{
  "num_hidden_layers": 8,
  "hidden_size": 448,
  "num_attention_heads": 7,
  "num_key_value_heads": 1,
  "head_dim": 64,
  "intermediate_size": 2240,
  "vocab_size": 2048,
  "hidden_act": "squared_relu",
  "norm": "layernorm",
  "norm_place": "pre",
  "norm_eps": 1e-06,
  "positions": "rope",
  "rope_theta": 2030.0,
  "rope_fraction": 0.75,
  "qk_norm": true,
  "attn_scale": 0.139,
  "bias": "none",
  "tie_word_embeddings": false,
  "parallel_block": false,
  "extras": ["capped logits"],
  "init": "orth",
  "init_std_qkv": 0.0625,
  "init_std_o": 0.0625,
  "init_std_up": 0.0625,
  "init_std_down": 0.0,
  "optimizer": "muon",
  "learning_rate": 0.00709,
  "lr_mult_o": 1.5,
  "lr_mult_down": 2.0,
  "beta1": 0.95,
  "lr_head": 0.00348,
  "warmup_steps": 0,
  "schedule": "wsd",
  "decay_fraction": 0.793,
  "decay_shape": "linear",
  "final_lr_fraction": 0.05,
  "batch_tokens": 16384,
  "max_seq_len": 1024,
  "doc_mask": true,
  "train_tokens": 223600000,
  "max_steps": 13648,
  "dataset": "wikipedia_en"
}
Each number is 500 + 25 x the weight over its row's rms, rounded and kept within 0 to 999. Layers, rows and columns count from 0. Numbers have three digits each. The size before them is the row's rms in percent of the matrix's.

# layer 2 MLP up, 2240x448, rms 0.115, rows 1466-1587, columns 224-279
081:509524543557482453549504494498522488506516470477505470465526497465505494481523475527513502546513500514497503453484514451473508499502522490492518521508479519528502447506
117:477467575465531507496451482524470545489545489475480519526470524495481491478443519504497479521486555500519516474466513485537441507497522501492507553485484498464489475528
076:477514524492570510498488480504480507486486526496437482499507477503523490477497504499489517483523455489478530530493498500471474543457508478493534517503526507495504471500
094:490508511492541503559503455497491530487512516485517502476526494488565487491534483515469491510530486501491530503494500494496502520535452468522490509491482503497491484535
108:514484488494460488478507497493532524511480459502511530487483494527516476508505476515485517476486545477462469525516563512482476533503532476478486503459534478476502492520
109:508501518535488526490467509499503491470486512470533547512538505499511499497524459480535522457524513477477473486456503484578480450481502500482529489493490482520493476524
060:463473509513524505457473469453483502524518497460463507468470507531450505480538454518550506468460517516533545533505492522482510487493522510513497476504493490492496485502
113:535470466507439529476501439481528549559485472456455520503470495490515511487485469482468468492490499482512508467510496490469525510480522465525498502548476488508555498496
112:520477503495496467460522524504514522518474511479503497531540489518506514490499502491488502496500501517525503527542488531519477485473502465522506497480428488515499519528
052:501486513501469486473463455507468519487500501500453430505512499500488499506465497508480519482529484463514512521453515524497493480497490517481457520468521485523494499505
090:506539517504507447487536483489537507489476513510551493523479509506516487504486549470523487546508539530489493513493516492510487534486501503527497514418510464483502473503
063:535547487484538517480536480493565488509495484499488497498545518475495520505485497524484513552490516456529566480499517485489487540473532500521505515521479480485515489497
098:499525480473462487462466521518528526472496530538471498462545506504454503503523489490468480481519482499473478483474520486500476551474463569481480506515502487496486480522
106:507496503472478545579518498533541525511491463437492496464521495483509495532496525507510503538532525520496484482481465537510496502499514503474483493511519494482506502488
107:503506487506485497512438501498470498483502528507470477505530503492516515468445497506516484493472503520548531521578502514520510488500516494516493460546456507487467463507
102:492492516496506491548552497452477476449495525446503535523485490487477496513584493507532537527487531506477511523529523546508547497428515521452464520461520534484464500498
088:502488503477551483523504520474538513516502483487462480491534506470443509492516517509513501525507482506496516486476477526514521525474466484488525518518510451514509511502
112:505534502508474484520498499526497527486488507474518461517508500532515485498500506531500509500502523461475506528529512480507535442487453448526520479499529486483483500491
096:514480512483533426498513507528500534533522460476525469445575509484500477508460501500503497513531478522486437480447498522462495503483496491480514461544511498506509486504
125:512455498499471472501536517469539527519528523467445462515497494462503476491533556501534526520478533533529506542480516529457437485459449509484490527470501464513469497497
110:561570493528516479494504487477504526538518511516483494528482488488455471507508511517481502477481525517513502460559454514515487515528516526491517524536542508570468545532
091:526474482523504515513554494519462522511545493552535487501448521499500455502523539540531472489493472493512504484521472503505487474476508511512504517468451508484510535513
093:532459480525543524514506532467492484513537502528482520485559483528477513532483449460490508503485511467483505492460480513507492465485520533509512530450474514500480491543
065:527479465489491523563475495485546522467526501476551482491498506518483481498515440495489518507455510507502488477473490501483465447507526475522500534479487536502472518500
104:529515523471517502524498463529544492465487478487506475476527522521503506503508513522502518478498484442502525531478515491514510513459512510512519537554474488531521522482
097:486521532519519497555509545568508531484491501499488451464506467503528508496502524489451511509490498530544510557505530508521560477506523540513489446525507426517515472531
108:547492493515493524532461520512501480534506514483514538491528524485541487511484499471493496553495515451527462505491465468494489513501430506508523526490468491493471535509
112:521505456478497529505478524468562548526514488526518498518471530500502509491511509523508477512498459485529514520488464477507454474470507503503514497518499500495504487538
087:469455510450529455494485483491475523510457472525507520473503507456496497481455466459484456506469487508516533503485510509509519486485484489513497529463514510512516464511
111:526511510453478543477465499528541501483511486462492490530475541457496509465541470491503456504522508515470540482515520516505485459495477482494508487566501536481454531531
105:503526487466499498497492477476508479490558493519525503447504537441487496504489474503515474480497468472483477460438430511492504483464502507563485452518491529515475506498
109:497480506496503450485456524517495500501555479497490452463484457456510490480536435488510500500533487486472519474536516473465536514514458506467502491493509520468502488486
103:534492503512484510484482466495529528509495528491484498495494516543541474528521508459496517499482509472472494492515506533538509487453498475524527523521522524457507472527
061:501516474467478500515487482521511488536511495489452525522526522527484519538512564517490480522492476491493502486496501505503518484488441533493519491477481541539554447502
072:478507512531511487516519497453495468537507499472527536528511498535492495524500586495501481495529501503509487481549524496457491526505476465451505508448518506523477514488
079:471451510501525436529500517497477485516520497475476514483532504472467511501481535490513468506465463474489523487513539476522465489468514521497502485471500490460502475487
068:502455506523462505478487490500515535519477508553559486452478547500516531500498504496488516501486491515466480488491540539486495517492540464504481505486502529447544510472
100:487497513534493483534522506504530492507505537485519508541514517516472492466539427499539432509503538489497506486483493490509500525536440505521508495513490503510473538523
084:524507476520477511474497509497536522472500482488525493515534526567510492506472506502555509502452504465501468465509506509500487455445470461542466468533513515503530509473
105:489503492496518547499497492493481553526555525455481518530497511502534496546495546474474504501490517461506465514522499511484464439511474540521483432473455506530474432505
120:473482501475529478518471523482555469479527509503522480466502454465463532525519523486525511496446516501534514494508502533473478551453460509502491473493513499525498488500
061:500505503507493448512534504530521499502545492530462503503484499505515490511506500507513524501502502495515510485519479543443519443526527515474489483479532499514516504567
120:495517535477535501483535486504514509501532481489474490442495513453501479510497491516513497483496496462525538476457491497501482481473526507486553482438510496483532453500
094:503517536476522518479517502473472476498505492558530455563495511471527483499509522491496513497520495505486507507517480482494543490473504541514460523483504481517519499492
100:505496493493512492502500492492503517505524434501522498492515501518552452521501492531469504533504454524494547543504494471482513534477483510519517489517457482504532528508
113:488474509505491506443467554517488462467449501503404496491501503495495500491468506474467500486482539562469491541497509514465518479478510492475505476537480503467492473518
115:509478516531461490525516493485480518529499473478486515509456479527516466504498527523458527474513510454498470491493521532484479528473542500503461514516508523518504539486
118:499517506514515480496516498508525538523519523498496440514542419532487463498477468476486485469489513442471495477432474532515489476468494486505503510469527488492489477462
112:515533503511488515518461463551519509467534467495517524529528472513561542530502442467488528521537473493513543469483487485487531470516524509534450468453465477455504508483
101:541537489488476470519491468513458478528459541503527479512487522501567526505499511489470493470491493490479488456510479500533466489487497526445508523451499541502508521545
110:484528499505525539468545498482493479568481468477496472491545550519514501523495498523493499476489477544500509483490542493436491458500520501512478482520490466536479504500
123:530509522486521503510519519517501533528494492460492543516487505487492526501473527547499464482543507559512530535491490481494524483442510473480499462494440506493533518503
111:523502478487505547525475515439524503462523526526515578503480507517498473478495509549534470492522516466482500524469496483535524498483504515481530496506476509472495486467
094:520487490538529504491517516519493492491517478471545470480497478499513482535468536471529530541504476558502550539474500497459471518486488473487472553482526524490499469507
091:510472476515482561464467534480501512493440541520499479513503480482547496469485496493515519527486492513532525455485461526460487489536517445494515507520488490510477471489
088:505479515462498460484482508497460506524481500509488511471475467487505503494487521503491485495453469482498503497476488454527490499538515528448516517499490539487493500483
106:469473516491476515541511509471483506485461512521530484521493470481479474507502469518468522512542527484479477490479484530478511526540511477492538488498491562500467437512
097:490477494482477502458493522485499479497522510526447524467480478467482483491514490517505504533512478505527462502487459462531475493502496502499502514503511485485530515504
089:492487511502478501508475501510474510518544519514515477515514487494502472477596537491427485496507518483496522528513466464512462515506464495467475490489488436488496530504
098:507480562497478499485489452454470561456523522498557501531469544499462492507491467487517538482523469515526473509543516471532498507532503556497482519469539490518509498506
122:504530493526524468499525522526505520467459458540483548514468488473518534527465542497530533490514513472466497476481515555482485503545523543451516517480485496486518538453
120:506542555493520455519480472550491523520468498520534499497507524501485457501443474510548491578463498509452513472433508450523543546510525521487477493500492479448494529431
100:526482526486484505485514478526542474521514443475492453482547524506503539485536525450512505477537489503526527479496524502476525532485505503502522471500484469501477520461
101:529528533532504507520530537480535538495531488527453541519535517514506485537501514513456465508421490482511488503550513457520519450465521488480461498515474510525533485515
074:507485569521511495522519502509507532512536538518444487502472509489449501494516518484554443509522460520506532505455470484482499537492506545514511499477481507489468488521
112:504520518439462507482499503489529476531498494501475481459502482514447516550481521478544482485490504483493528505497503524501487485465509500480477504461495490510475509510
123:498464514478476525523534490501492492500512511520515539506510512475456477520470493522529484470540518480513489503476487465506501463483481499503465497477512516476528511478
113:518486494487506542519455508532482485497476495479506561529492521459510484466539469509487460522476563473458481493512521585473524523518469454461481525458544469459479500525
118:519518509483488516554476456459495567475533518526477506506477488495473493527482493525472528479448462551462488507498518490538473469517492488454476491469483554535516515525
121:529521466510455490550527527468514517485483490481484489513493498529515509530508504473485486521436481502485466517463503509524499503498509468524500483520516467554503502548
119:502478488533491511496493480532517484519524521498526513495514516509474489547472490525511484500508498484528487474538475478494546525426539532490512482500488527532479496533
073:496477532498501512522528515508499499494474515517514554497516495505495476540529517448505501507537501563531512519480465467480460468508522524487514485531537487518501467495
102:514520503494463499491494519501503466487498477495517462504485498514470495482511511473537477507481487519463460502502530512482521469515470522533521526512537517520538533484
113:504464489557500495483555502510522463545555510534477471508478493516481514484487508510501527542481462453523495512505467466521483501456524463519504525508508525450540527479
089:499486486508479504454537504532530486512505484505465523477482549524520556523518491523501507507502520511471506534500490487502519469528490472493556506501505528537502471477
100:492498505512525471481496495441513517537467524542535508505492449519505509496517515520468514501528461493491511527513490557446446503497476518508490505444470501515487541529
093:516495467486473483511484469466511500481484457465478509472480499505503484479495509518477487488460498479546549509461501508503481502488462505501577505538510513495498456517
085:526477508532476520495542526498527506460479485516465542513513501526512490520505503491511478530458488493539538460517496482504490528486473512527454530505498534471502485511
092:525480512516514477504472505503497537497501542486480531463518492476550550455484451501499518507500510476537479518521498516498524500507506508501475455519497492499505509523
097:507528527476522520548520488514536476443508494522477502480509513498526517558485497521517526491525493433505499536487494496493474540484504478505495484539499463513484523481
080:491447499520468498535508488525490493552517509548471497529521476483439497514523487472470471520455491520466514451495507494472474540508510456492494449470521537484460518538
079:483473511439511505502528485464483493526484515524498500494521441483487533481494494502480480485483504487560505476480508471452488497517485496497498493494489472519482500470
106:473511480516508525545469484469544499515496484510510496519461495471456539494488531497490483508494528497486464501505502491454458534515483486506513548517477478522469488498
110:472495511519500433491519497530509509488510562479550472511450559466520480466484472519505479496535523493479509502480496478510474505448477528490543486452480511498526513522
108:538531520518485537522508539515507490535502478512499515489483470500503504447502471472519469478485554515477514529503486513464510469540550475523521505496468474492526502485
087:531503515518487482527541456488445530479484528484493461505521467508523432454503457498481520481502529508502491487497496523491477459493492459456509498494536456485475498473
087:503489500471489499453518503540504534483521510546482442504490494440485524529548474518513518498491493482485472482470503502483512481468476481471516465449480499524536532501
109:544491454480498525495483506492477523535504510480505539505487503483504484491487478486503499511482510528477540482529488518503507524508465476507451525463554500477482514485
102:545503492502474488521525547544546505445496508515489510478485507535520499526512465477516523503470475486489485492502500479481489526467513490495490485478498525443538484510
110:568452452488477516449503507522480491545481523509504538522456515517476489474479525527575507496484541504476465545530496508496512477498487489480490441515531541501536504539
098:538509516494479540462517509517528529454534513414515530498516477533478463519503472514523496524535480486489512468532501499466517473504484524506500455517542523502514463534
088:530507469486494492492522547482564496537491478498510530463536550494471465474522531498516465504494529509516561472494497552483540478491505475489447494481464532516480518563
113:497515494469467500496509474502538492473500535463514512444499523457544521500487517496503474505479493473464525466520469543475477505499493482518499484474477462525500453513
096:485545511514480512527547495480485473478500485458510530510524447503475528501490507469453481528501482523492481508494488486471486544426503513497512516509555491529502502493
082:484473526531499522531542509478504492465531506545516502470506511541480468527511503507487511494503537512479459498494487478499474472499510483473508500485501517498538520514
097:503520540537474514513489536536536499509509557548490457479499501521495492495467537536481519495456447524543443529528533514483486503474502510485499540494500462501477459494
111:555503525466508500520469498518511528480517516494479511511475512508516504471496459482532530518525513499486517515520523485475504480477521513485558534490455519454509521487
082:472525509520505475496524539506514533464503524480527530507540508485542465517491494500521488494493485504537496467493478559507503460491501482499496481506516505562486483468
063:514541497549498501458430526495499485486535521478500499490500524513486511555481444530482539503519519459556528523504508479476442506513509461469523488479522504455514454500
110:497531544495515495514486505532525501475466480519475499491468527463520517506490503515547543502546536522516491498513535533522524485486517483489527479481460473510512506489
117:520465502518446520503501543498510504510498466482523482511495546481528483517496483531474500514484503452524485524505505460538484522527538502526543489493505480531491539553
066:516469499569515488510524497496478519497514471520516490459520489526496491498484510503501546503472494489504490516507502509479494503495510474479433506468499496486483472485
115:482506467511541435481503448487517498492511488505475503498532482489505506494506525510521519482497459469466529508486531485497457495505510492511536510452533499541527479475
123:506490455504501565528509540480534519468525483525504455518495503521489437505492488485523462489480491496497500488466533522461493506520472499489529506528518469530469504467
110:495527496495502529507469519502517462523497498467523500510529521507519526507538495459548503489520525475493486496492454483474504459525521523488517466459508494509469506512
130:478453504506523489484497511518491485520466542530501504514540476505501470513510487474440538486475465540495468490570502504490567494458497498509480557499501483505559508486
086:487489493562495493532496467473458518511484470495498542510532481518505457491524496521505506488527492515468510487497485470533484472515482501463550452531508458487474526553
091:493448452529489478499518518469509453512491542535512489500494518496473492548492544446521528508482508498531555496523486509499496552488469511491547495533491522514479505476
105:471531493493504563490481493557477523550503477503501543527527545494494488493514473523493469479559499496485536539540526471487473541511524503482541513484519468480470471449
090:481443496517521512484533514545495531485506460530467472491523491494543486525487513481517540539498438505499521451486460520511491523471529518492494481434491515517489544511
086:541511494487467525493466531532548499483503470496510512511489525513492499476445488494545477455492485479515512497518528471490504510496444514515480523523558487476464494483
103:492503495476536528508552489496499521530511491503490524506525484487532496511485495479518518475516509537509494510518468470528531491475496530494541525479491476459494503504
105:509532457475559476500486500524480508451484521499496501490494493517519493493475506471522519505517513529529526493498507473511490491504524493438501518498540498480481478514
051:500517540514502518538482525489502547505502564549496532513503519520480499482527518472470551497464487489494535451499520505527511516532462516483532477485477507493464512548
111:487501507509512458510449501497487488443499499519484524441503465538523532481516499535499544481538488475511490519483464474488464530505505522518476544522507519456515467490
088:493503506504525539508534499496521507452533516523483479531517488488490542533517500531516497472526486489501477535501502487492497507505495504526489514472518511526501534461
088:508508518484511514494496446502494509493477528586506491524497485487515480524493531493499537493531492555469503522450514492514473467554521509541494475512516460513512513520
086:461503500526462497488508506495505447516494452480529519470497516520508516509489475560513531564482469501482488499512517514522511516475482506552500524503489501463523488546
100:508514529468513491542504512512505541510511484481523512544519541540513484558525526497494489504537491444502496501479495496505459495438498554520514474493537523490485531516
071:484478478468478521505524484524491488514486490517507469463495504470479496505452479477523473502521476486517510493534491532479516463447475468501495487554496473483511524487
110:509505477516520503501453495489507475467535484517519431475501523515547517491460469500548499462586493459444474502503510452495529515523523508515521471531541521475450516492
114:526458498425515518541527540447484512490476488501467479505446527508517503552491464465543508472495539469471506492521527521475530516476504513468533520513463452501507497512
# layer 2 MLP down (transposed), 2240x448, rms 0.0997, rows 1466-1587, columns 224-279
083:435469469523531528517486477492469484531510516488533497489495487489472525533515453471509474542493525521516514448529456499540526512431533522499458501482502475471504491460
112:524583495531483460449544513486516506506484500478514497509528503491524461486513487516483467533489477555476508507508516500520508535496494512492487527551530484504527505493
074:531518443484493519523519524497466497558506506515489518518498512446459480473504437497474546502481499476479522479470481500496481481516489483525471503454500490473464516515
096:515517489489460539505523495482471482523504501515507458510435514454510499514491483522481494505527511504479454486522491496477503501463514523527503524470557488503532486491
118:429484470449496502506504510526483511481516459473555510466528489523525468479479528483468501478468535496509473515475471507473466504552482495518536489510507474501513484481
107:518477495487503520556536476471452485497510490514501535478487492461480506479482512525505564520523532523530540461505524532539511496498530481510473492496499510483503534494
060:487482521509472492510487531487488500502528492502483483516501480523522478541549515484488462486484520481483505507432496493489538473495510509450506522520557493486502507490
111:525483511451514466512525501468461528460521503481484498507483531514527526484492489472495503519493467523460547518499497508486524466507513528451514481459546509503520447499
114:492484537508530492483463525448525500457498518506526517482482475500501534506481510536538509539545494486466469501475485548529542483517481484521491509480510522517503485488
049:493489476463494505508463505501454496478533471492505504498526499436491510496534497488442497500522496477491492462516526531508536470516557497488505523464488465515489527475
086:494453457520469518420463488479523467501522464554519480491475509515469488476510502517504519539500513525503507465538538481524523513520474503542452475534488499509513488544
061:533487451483510491518482473495511472492538448508459533506478502485523538483463491505472517510473489472480499486484519499482493492470485509507544504527526508487495502502
097:560489515498476471543510491550495525523488551474460457505425523511419467510567493505467502490530481477479475500492490507480503522518498516492463493530484487455523485543
103:499499514443485515489485504511472537475472477503530497498478476533475502478480506488494513496469505522467512448488485494492490508495525540503450520497492540559525457478
109:524491501479526485529529537492512559487454504489528468506511503504466490523516470433492480456501486508512465499506439488497512485482507462529540505510491485528490474538
099:502481505497499480538465465520484516494541500472454558497481498499499477499480455497487465512488499485502500496510497482514504545449488529462534495535510540456544521522
081:521491512503508498491467507508532520523533481495544555480518526514502497500508494489496498500510487500505527505498513499478514494478479485515522495484490495484529501521
114:544449497527510509476481468521482503503517532513489514527475513496525539484523481504482471515480480517504484456529482527524520492512464501493537443518543534488500554521
093:466509523504456523487486486455511478480491503489483474520556528534510500524491451487481488495487485529483511494502523493515524468521498475517503535476481516500490488480
118:410499510476494536522547443487475481523473471510539471487487485457463521531499501487505465497500488515492506495524482513475481489508497475513511493525495482536514468499
119:531519462498533522490493518465457465520480510491482545464485520472498469495474497495484468500518508487525505536525558473494465481461506502526520522500463475492475521529
092:506522497483446472500507471482506530566518523500503523462523464524536529473472478478527481508467498510504546519483476454482484511487453488493463498499486487501498497472
099:509529495526510461520512530502475501485524507462541530509464497477487495518502450522474513483472494505513529484474482474471452534480477494484506501492501507495511518508
061:478465500488550475486466479499464475524476506531499488542497516500525520508553536479467485490478520518486458475500486454519516501532516510471494461512517483477509477539
108:486478443495443516480551502532516513528516501496512502521519516539515540459498490499489455528513512471526524507513534479497503516490501477500522485521469550528483507456
099:529493496459531486505513508509489513494466482494448513492485488500466545498503420474413486456518479483487471493457488486493519555470545492485475554538515493506500509503
104:570487504503536503480506457538466534503547506495513494517536538518556545486512506491468497510535501454464472437496516491529496523534477480493507503508495513496484534511
108:528523533478499534512496516485520498480504518548476542516477521475480451536509501500457502492552515499492526489500524485472423500531508491513519489482462505489511536513
084:491536454553437490522477509519490546483515519544471508454497532559513481541523483481512510488493508497520449486476479529519515498535492504488476523476505504455515509563
115:500556500490484535512466490520502498506546482472504475492497530513478502475494481488489465529524461514495511523486498564488508494501454544500507511498533500503488531521
100:524527447569505505509489461474484508483482466473462476531516510524495495494485513533509483480520586443539489457523526536503492473487505482483523500518486483510501507514
116:486457507500484510500482484538437465516509511507519482505534504460538531512484510494485497529458503467475506504501481504455483501489523538543522495470494471525492483495
121:507506460458531536490489514522533471485513528508509539518475477552488503495482518483487495475520530505499466488560514509554524497474530509505528511523481512568512540502
062:501533464497473482496508506529537461488517484500453509492494485517421494496514476526522488490490513506509476494506482467482505504479547485438481562511478486516473545482
072:503508512475562493534489524515456531525467514497463502486542553456535476470493508474508480496508464504466509516494485510528480510529483518508481499505492542484485499493
078:503498511538515488498509499496459523492478550534492484518473520530503549474518483513516510501516496507503520557448496518493482500481506511454519535523510523490451482478
072:481492473492495485509459486549524529491510519538545470512528487490552501507501472479526506488475494492494506524465547485541494501455470529520515510518496489536474519532
096:504509517506510466497487515514467476518517481520526488482479497519521502523487499487478497477507533498470485511490499489479531449518488503513520549543459539535444518457
086:520497466512497524527501462548505464487497485496544445525462491544517500536475559478489449522529513465504503514481526551455467506476505502499475489496458520515519523518
106:472484487573496507488489522474536481512504522508491482492520505490470553495511434495503485498519473495474531541522496538445544487525513482474534498490464493523567508506
122:503470514491482464502474497518528440546531488501513510498522504507494460491473495506470572503545472515451504532515507486470500474530522492455484476499495496522539511477
060:512486506494491543518494497564521479479548524470542508501512511501540494548469517505522483503503461486521484555484480492501537456527533500469537498521526542516486525433
115:538456508504494498469482490488489510538477558512473480509461482521517512456489493503508522469516503537507487493526478494481485508525469506500513469455502517472525503478
098:518490481537511491499482507519497496494470518462502504505489506507528528500518475481524516494520478457538531498497484508503490481475518477516518537534491531464537512456
114:494530524522504502483472462506528494504510502518475493479482491511480525477503557526528496465512502491543461489520520491471495522530451453464521508472492521549533502485
114:529487465491464472510528506489470515530498473506510478518508512506519458490506529493461518536521455496509460541484501518503487499510463507498495495488509454493506486513
118:464479450474482502473526494501517487490513507520487532521495492482563516474450524515492474480577492481496528499466465513505503494483558512471485515433498502513501508513
123:516473471488534470493504527486502455521464473497512474492534498467468523493480501520494501497476520512455502480488482542521500448500514506512494509473496520507530500504
108:512512509554485522485477537488546544465486526497475470503472524529486515486467497496479511524482495507529507512507525489503543519461514462524493535461498502514464444510
094:538479528478528477497493499568520486533467497530551470491536505556506540486490471492454509452510514498517486534544442500502500492453501518436511492496483523488499547480
106:487524512464474494496532483504520514504503491472522506501451507498477513462493510547501427480536497472517483486515460505483495531477515511494512532444454517488507468428
113:504496510510517486474517503519493507490456510538534450529513497484488536496479502530505530483490509473510491536532520452503506499482510479518494493537516482528495517482
107:510506493481513495486464492487514536522474475472519452483550522532493508508485458499458466465505520476528511487536519515498556474501550479503494477505518465517515468485
091:494501487444507476468531500497529537483502509529486538454482507499474534470475487472498524536516520504464518445513474482517526484469502496487496481505517489477508488495
099:473520505510473516491502493495532486483568499518490490474510502477504490547469519532485480500516500494505495482496496450519515515508493506460468499530492492563500446504
093:511515525504518503487509484494458488492518534503478525476471470482519450484504523500500522506495476467530462528504511476455532497523475540535501516507505498520494492504
100:534475490501501522492512479483505498502519544521488520455525456503525507460463490491471488513502452478486496562456468499564517535518462466497519495475480535536482534541
097:523505523489472504519519535505479506454501479538531517536521509511477489532438522499532474463547493489499532498491532525507504457506481488495539476446466473488512507525
085:516483458517495470472487480531494495486529462497496543474487479525488525519483457492481460528527503511520468481552491481470529501499490462547480493484457460472500500530
104:462478413503464493523472463495518515511483497519434483465443533510514474494516448496502496481529510488488476521557522490487520462481455529490513522512461471513464549507
126:498505551483463493501513479493511484497535511508479480516518541544532517507486498486461525467523490495467480507524557520507486487495454498541503456494502460540500484540
121:542473504484515539476529501518502463478503513520531533507524529537520494480462452491497514543504522510471518497531503486502510532509501461524513541493507484486487489488
092:540513541485523464490502535523551509477534549483457504516518493510513452464498506479487515483490480443519482558468455495475538521486539490465485500501493499476490549494
101:477506472535481492499483449433494470540480489508515481483494531505466516517508521509511507514494468474535518515524457521505536541455493492519482551474535464527510528459
075:505499511479539506527473442473501448479487484499531515497484504557490483505525523506535516443528517481550547475478533529468526478551534474488491534451491479492477548499
114:504534453490509472538528509519481542514472538518511483498504505470487548511523502480443508499538514507498479488503527502548490499486514521513480536477485507467527499467
112:477512451469464472500513509532504516497491527449549505522495449460516473497507512473489474461475528535504501495507493505542491500473458553522531498498475493452546540437
109:489506534494544461469556467458485514469485492477485533464471518537486493481531506533500463509505531488491498503493505506530476497520443464558517503512446484533498499498
111:472476494514512490466494534503487547483473553447462495507489501497492484460530529529485557430495481495529463517517483539460520515491471546513492489497490484490507522515
114:520495524510499494518499460519483521498480525514513488489468501463493467537502487516500486503492513465469518505497544471522483503542466502488502501518527505527499539503
119:532450504492506501468502521504494508549476515498491515519526494477492485510483507495473454527492486474505507506497525477491498488516499515497499498534535519502489507490
074:530554488486494480497469460514509472488530482483597520484452452521517519546481478499498509499514542487526477503501483502517544512470449486557504452482546509468551466498
091:504482499520512500541468452512529524530524523510484531500526496481483529493514495536538502482481518495495527495517483508545508484499513466464482547483521481548463493542
108:507494531459491497476493460507499467487450470484501490508486494532494503484476535516452538505470488522510494494485484531486492500515488503555522480479505486519530510483
090:508464441499498485498462494485521490509506500527497509567517534480481509517548506478465481535485492455506477421478490490469531465502480521496509517496514493491548546487
103:467539509538446529500521464530494571507518502455484443520470508506511488518490521523489470454488494508451492504505482490529494535492462499491485476516543465503477519463
100:478489491495510473510535537468503479471524512545484508509520485479527523518498513477517542462502522476493483530508492490553533515445518480553499536469524464481494462447
087:465500463498541512484490551515469541503466499499493494511522522503512512477494492482450453555502476496507481473485523517485506459453515479517504510494491461541535501494
097:510500491458479476521483484482519509493473492498461509484506495518510546535494547506473491507476514459518524511524495469477481542519520491507501475463494505430473538511
095:527554505515477503473499528460474517507509508497497499498481466408492496483518531485526529510487447515492527478506478474484501564491471468494495511533477515476522521491
080:465504523508548492516504530523478478475462525526489476485485473510501546529492516507528491502489513501497506499492494462542509501518538517463501477508472507538495544475
080:472494433494512514492496485489481481497515505478497536483514502524458505509478516531532502513498527503516525523508496466530511528548517498549498511487524459489481520517
108:492515506496466492527473495480465515538504525507448472509510484481511489515491510472478537507496505511496497492504566517488526551505525500494509490540501513512488510469
106:524473460509479537503511501514514504505453547510479470523504540506526516495503511525462459512490517533529487482524521521476547499517503479488480536551523499510505501482
110:478503463486480518483481483525480526472505480509548473509512528496504521484492539513497475485465513542508488489535482516498523490497522508464509518505500494497519480462
084:564506538485499539507503506496470541433495466510491513545511496497553486505527458465498483459474468513559528485477485484516484490478461510503542507525511464517468503496
088:498517490461468497500527525508444490505485522505480530508523456488454480511511484481488531545517472516536470497570542499514491503509483502489537500465463515455516481524
117:511490470493504502502516480550517492503443430460472490489471483527499471464455497506501396510495505516468549478508500540523469480531533480511470466499496486471504535522
089:532468492467519500526516517530455507513498488478483469572546533495508440505537506459490514528502486501543484463483503529490516495494493498482530529460505475534449462486
106:475481491487491517532512520481511530479512513534542526528515476524540481495474496485486445484490511434531477492512494508490513537499526502517513548516522522547474524504
091:523495506504528501525520485526514482484545538476520567482529515524539536468493531530514509546527505517494491515527503514500529513462510540515511486501487497463547492498
087:488478536488545521512520485494554525498498484475527518473481474474464525505478480482465502512491471512480510556494485526484459505518508485533487494508482540489447465510
108:464476453498503500496518493504477494469493455503503536456491499488550523474495504471525457478494477480526505495469501493495494507513490511501486454531502520528498487532
102:476505526452502556503459550497463497487478511525509523510483499521516500488484494482454496488544478545494489520501477515489510477484479473534491515500499497477471437510
082:488509439537515487482475469514494513470506519497517533478514509467523481494544506540438477482531491533489463478508492478480496497497512542461529524531500472547500518512
093:538448468489474468509556533473524471484479517476491495506538516445512494491512508499489455510523495506494538537543522471476471482481453510510486509505513457426470511492
109:488520482519534532487509479454476503486506497486488551514531502515502458498460502486539454507470515492507512498457522525480544517470491533480505550507487488509469496505
081:487484486527528492513489518498483450532504554539513456515493514536473518534492519470448467495522519546471535524520539502538461514491471519514530487500469526515494499485
073:524484518517501494499504474471493533528488489520518540493475505505474485509485503493507491519528473504541503480493568522501471485536486524483504510496508469485498499491
103:539498540553470475529492516503502521491495478524501554489518485497501512464478480540502473479495533479514508441560519537468457486434538528519537495511504499512490501463
107:493488504474553524513491514536508490549537546473496497497467538483515486503496466531484492522491486507480504468469501522507458470517529503504466479477471483545462480489
065:456511555480498471485533521545494475510505506527480481488491524450488483478483488449501482494478480507472521516521492507522468461496478485537492464524515505454537540488
122:453485500523460487495514482461564436487504487519532554489523476491524463470500462479494500513522534486546499516496477485507527487500475485451507535517520528550505509468
119:453506506523546517489530464498514506509473464413475473471463492490474544468490478486492478496537485513488510490480500508465494505499520518511531499453508498436498507526
125:515499470484500491521539502528516511481494484450521527474523554471507506463547508494523486493484529510496489519490494525547465490515483487519508508482509495516489496461
123:556492506448512470530516476518515484478488464502467455515520490481497497486479467479475504512490484504510471536482484536470507471473461522527525506471473434516495574423
086:461450480501505477524518493503492530502492454488461501537490495489510525471520452523529570494516488468465506530512525524516489497454489537522519490550541502500500480543
091:477482509505481482502491518528486524462458529521570484504514450506516502441524514461495541517480505497536513507509460480468531492518526530485484509454489495451485503492
112:457502466468517492489485490496533488509480474501538505443512540512514494519455518537480459528501496507514516531530499485515482522450480475528536464523484505517514489551
091:490509535482507483504490495539453463493457586485508482516529520489484493510474460545478481488488538510518506477541468525537489455471578492502512493534484488460520483486
083:509515490500470499519482479512490509523529508495526510524511486473492468517518513500505538511483459488499460450506470458449467554505510529535520509485511502444539502489
101:493510518485481500496511478521468509557519501474511494506525487487506496501513541504462503485521505488474506500523502504494500494539486521508485492464510492519460473486
117:478510478491485476545517481488506494510490484490464520533485490506519498465469488533513487550501477494504489532490492522513466528517469493532534504474498442493485493534
045:490485526509514473487486507498510494507449538515496459510517506507494516501509520543533483483489486523478524509480523484445521481490512486518521504479507508482511477483
106:464518511489510501516452506532504475516482592465469495497503511518532441528474468481495546472510499457466496474502512499479530477522538484502485493501520542436492527494
087:508519498511491495493522501531476506468496503499548504507468464469505493541484440463481530518480498498505514516496518496493539488530488513501469522512488498505502456517
089:493518478506496491498516526487515515530536512483511517525503448483481537511525535523496484509540453471467489525477479458509478503558549499484508450468500520524515504506
084:545473511495495486493500506506541471516509516559495491472539532462510484522512496516490456511465536481487547536461471514515495520467520494547514461521535506498516511485
094:517467473491559478482486539454497518472498506503521486476458487541490493511490509510518511482462521532485505491473511519478540513454507472532472532525466532519459448517
070:503554469478520509482484449491498529488513504500522489451519488485508519475517516497509476513498532510492524472474467507521477481494557516506492528518507499443492498521
112:465468499510534536468508501492481472537472500493486429471490473478505497471500468512482530496496472495537497535482484506493505487470487543525461540497465506485451469511
104:476480498508510514510517500513502523514511542493487497482517550488524511527502468460473478508489498462514488527509531490505505529496497515508508518494538505489510511511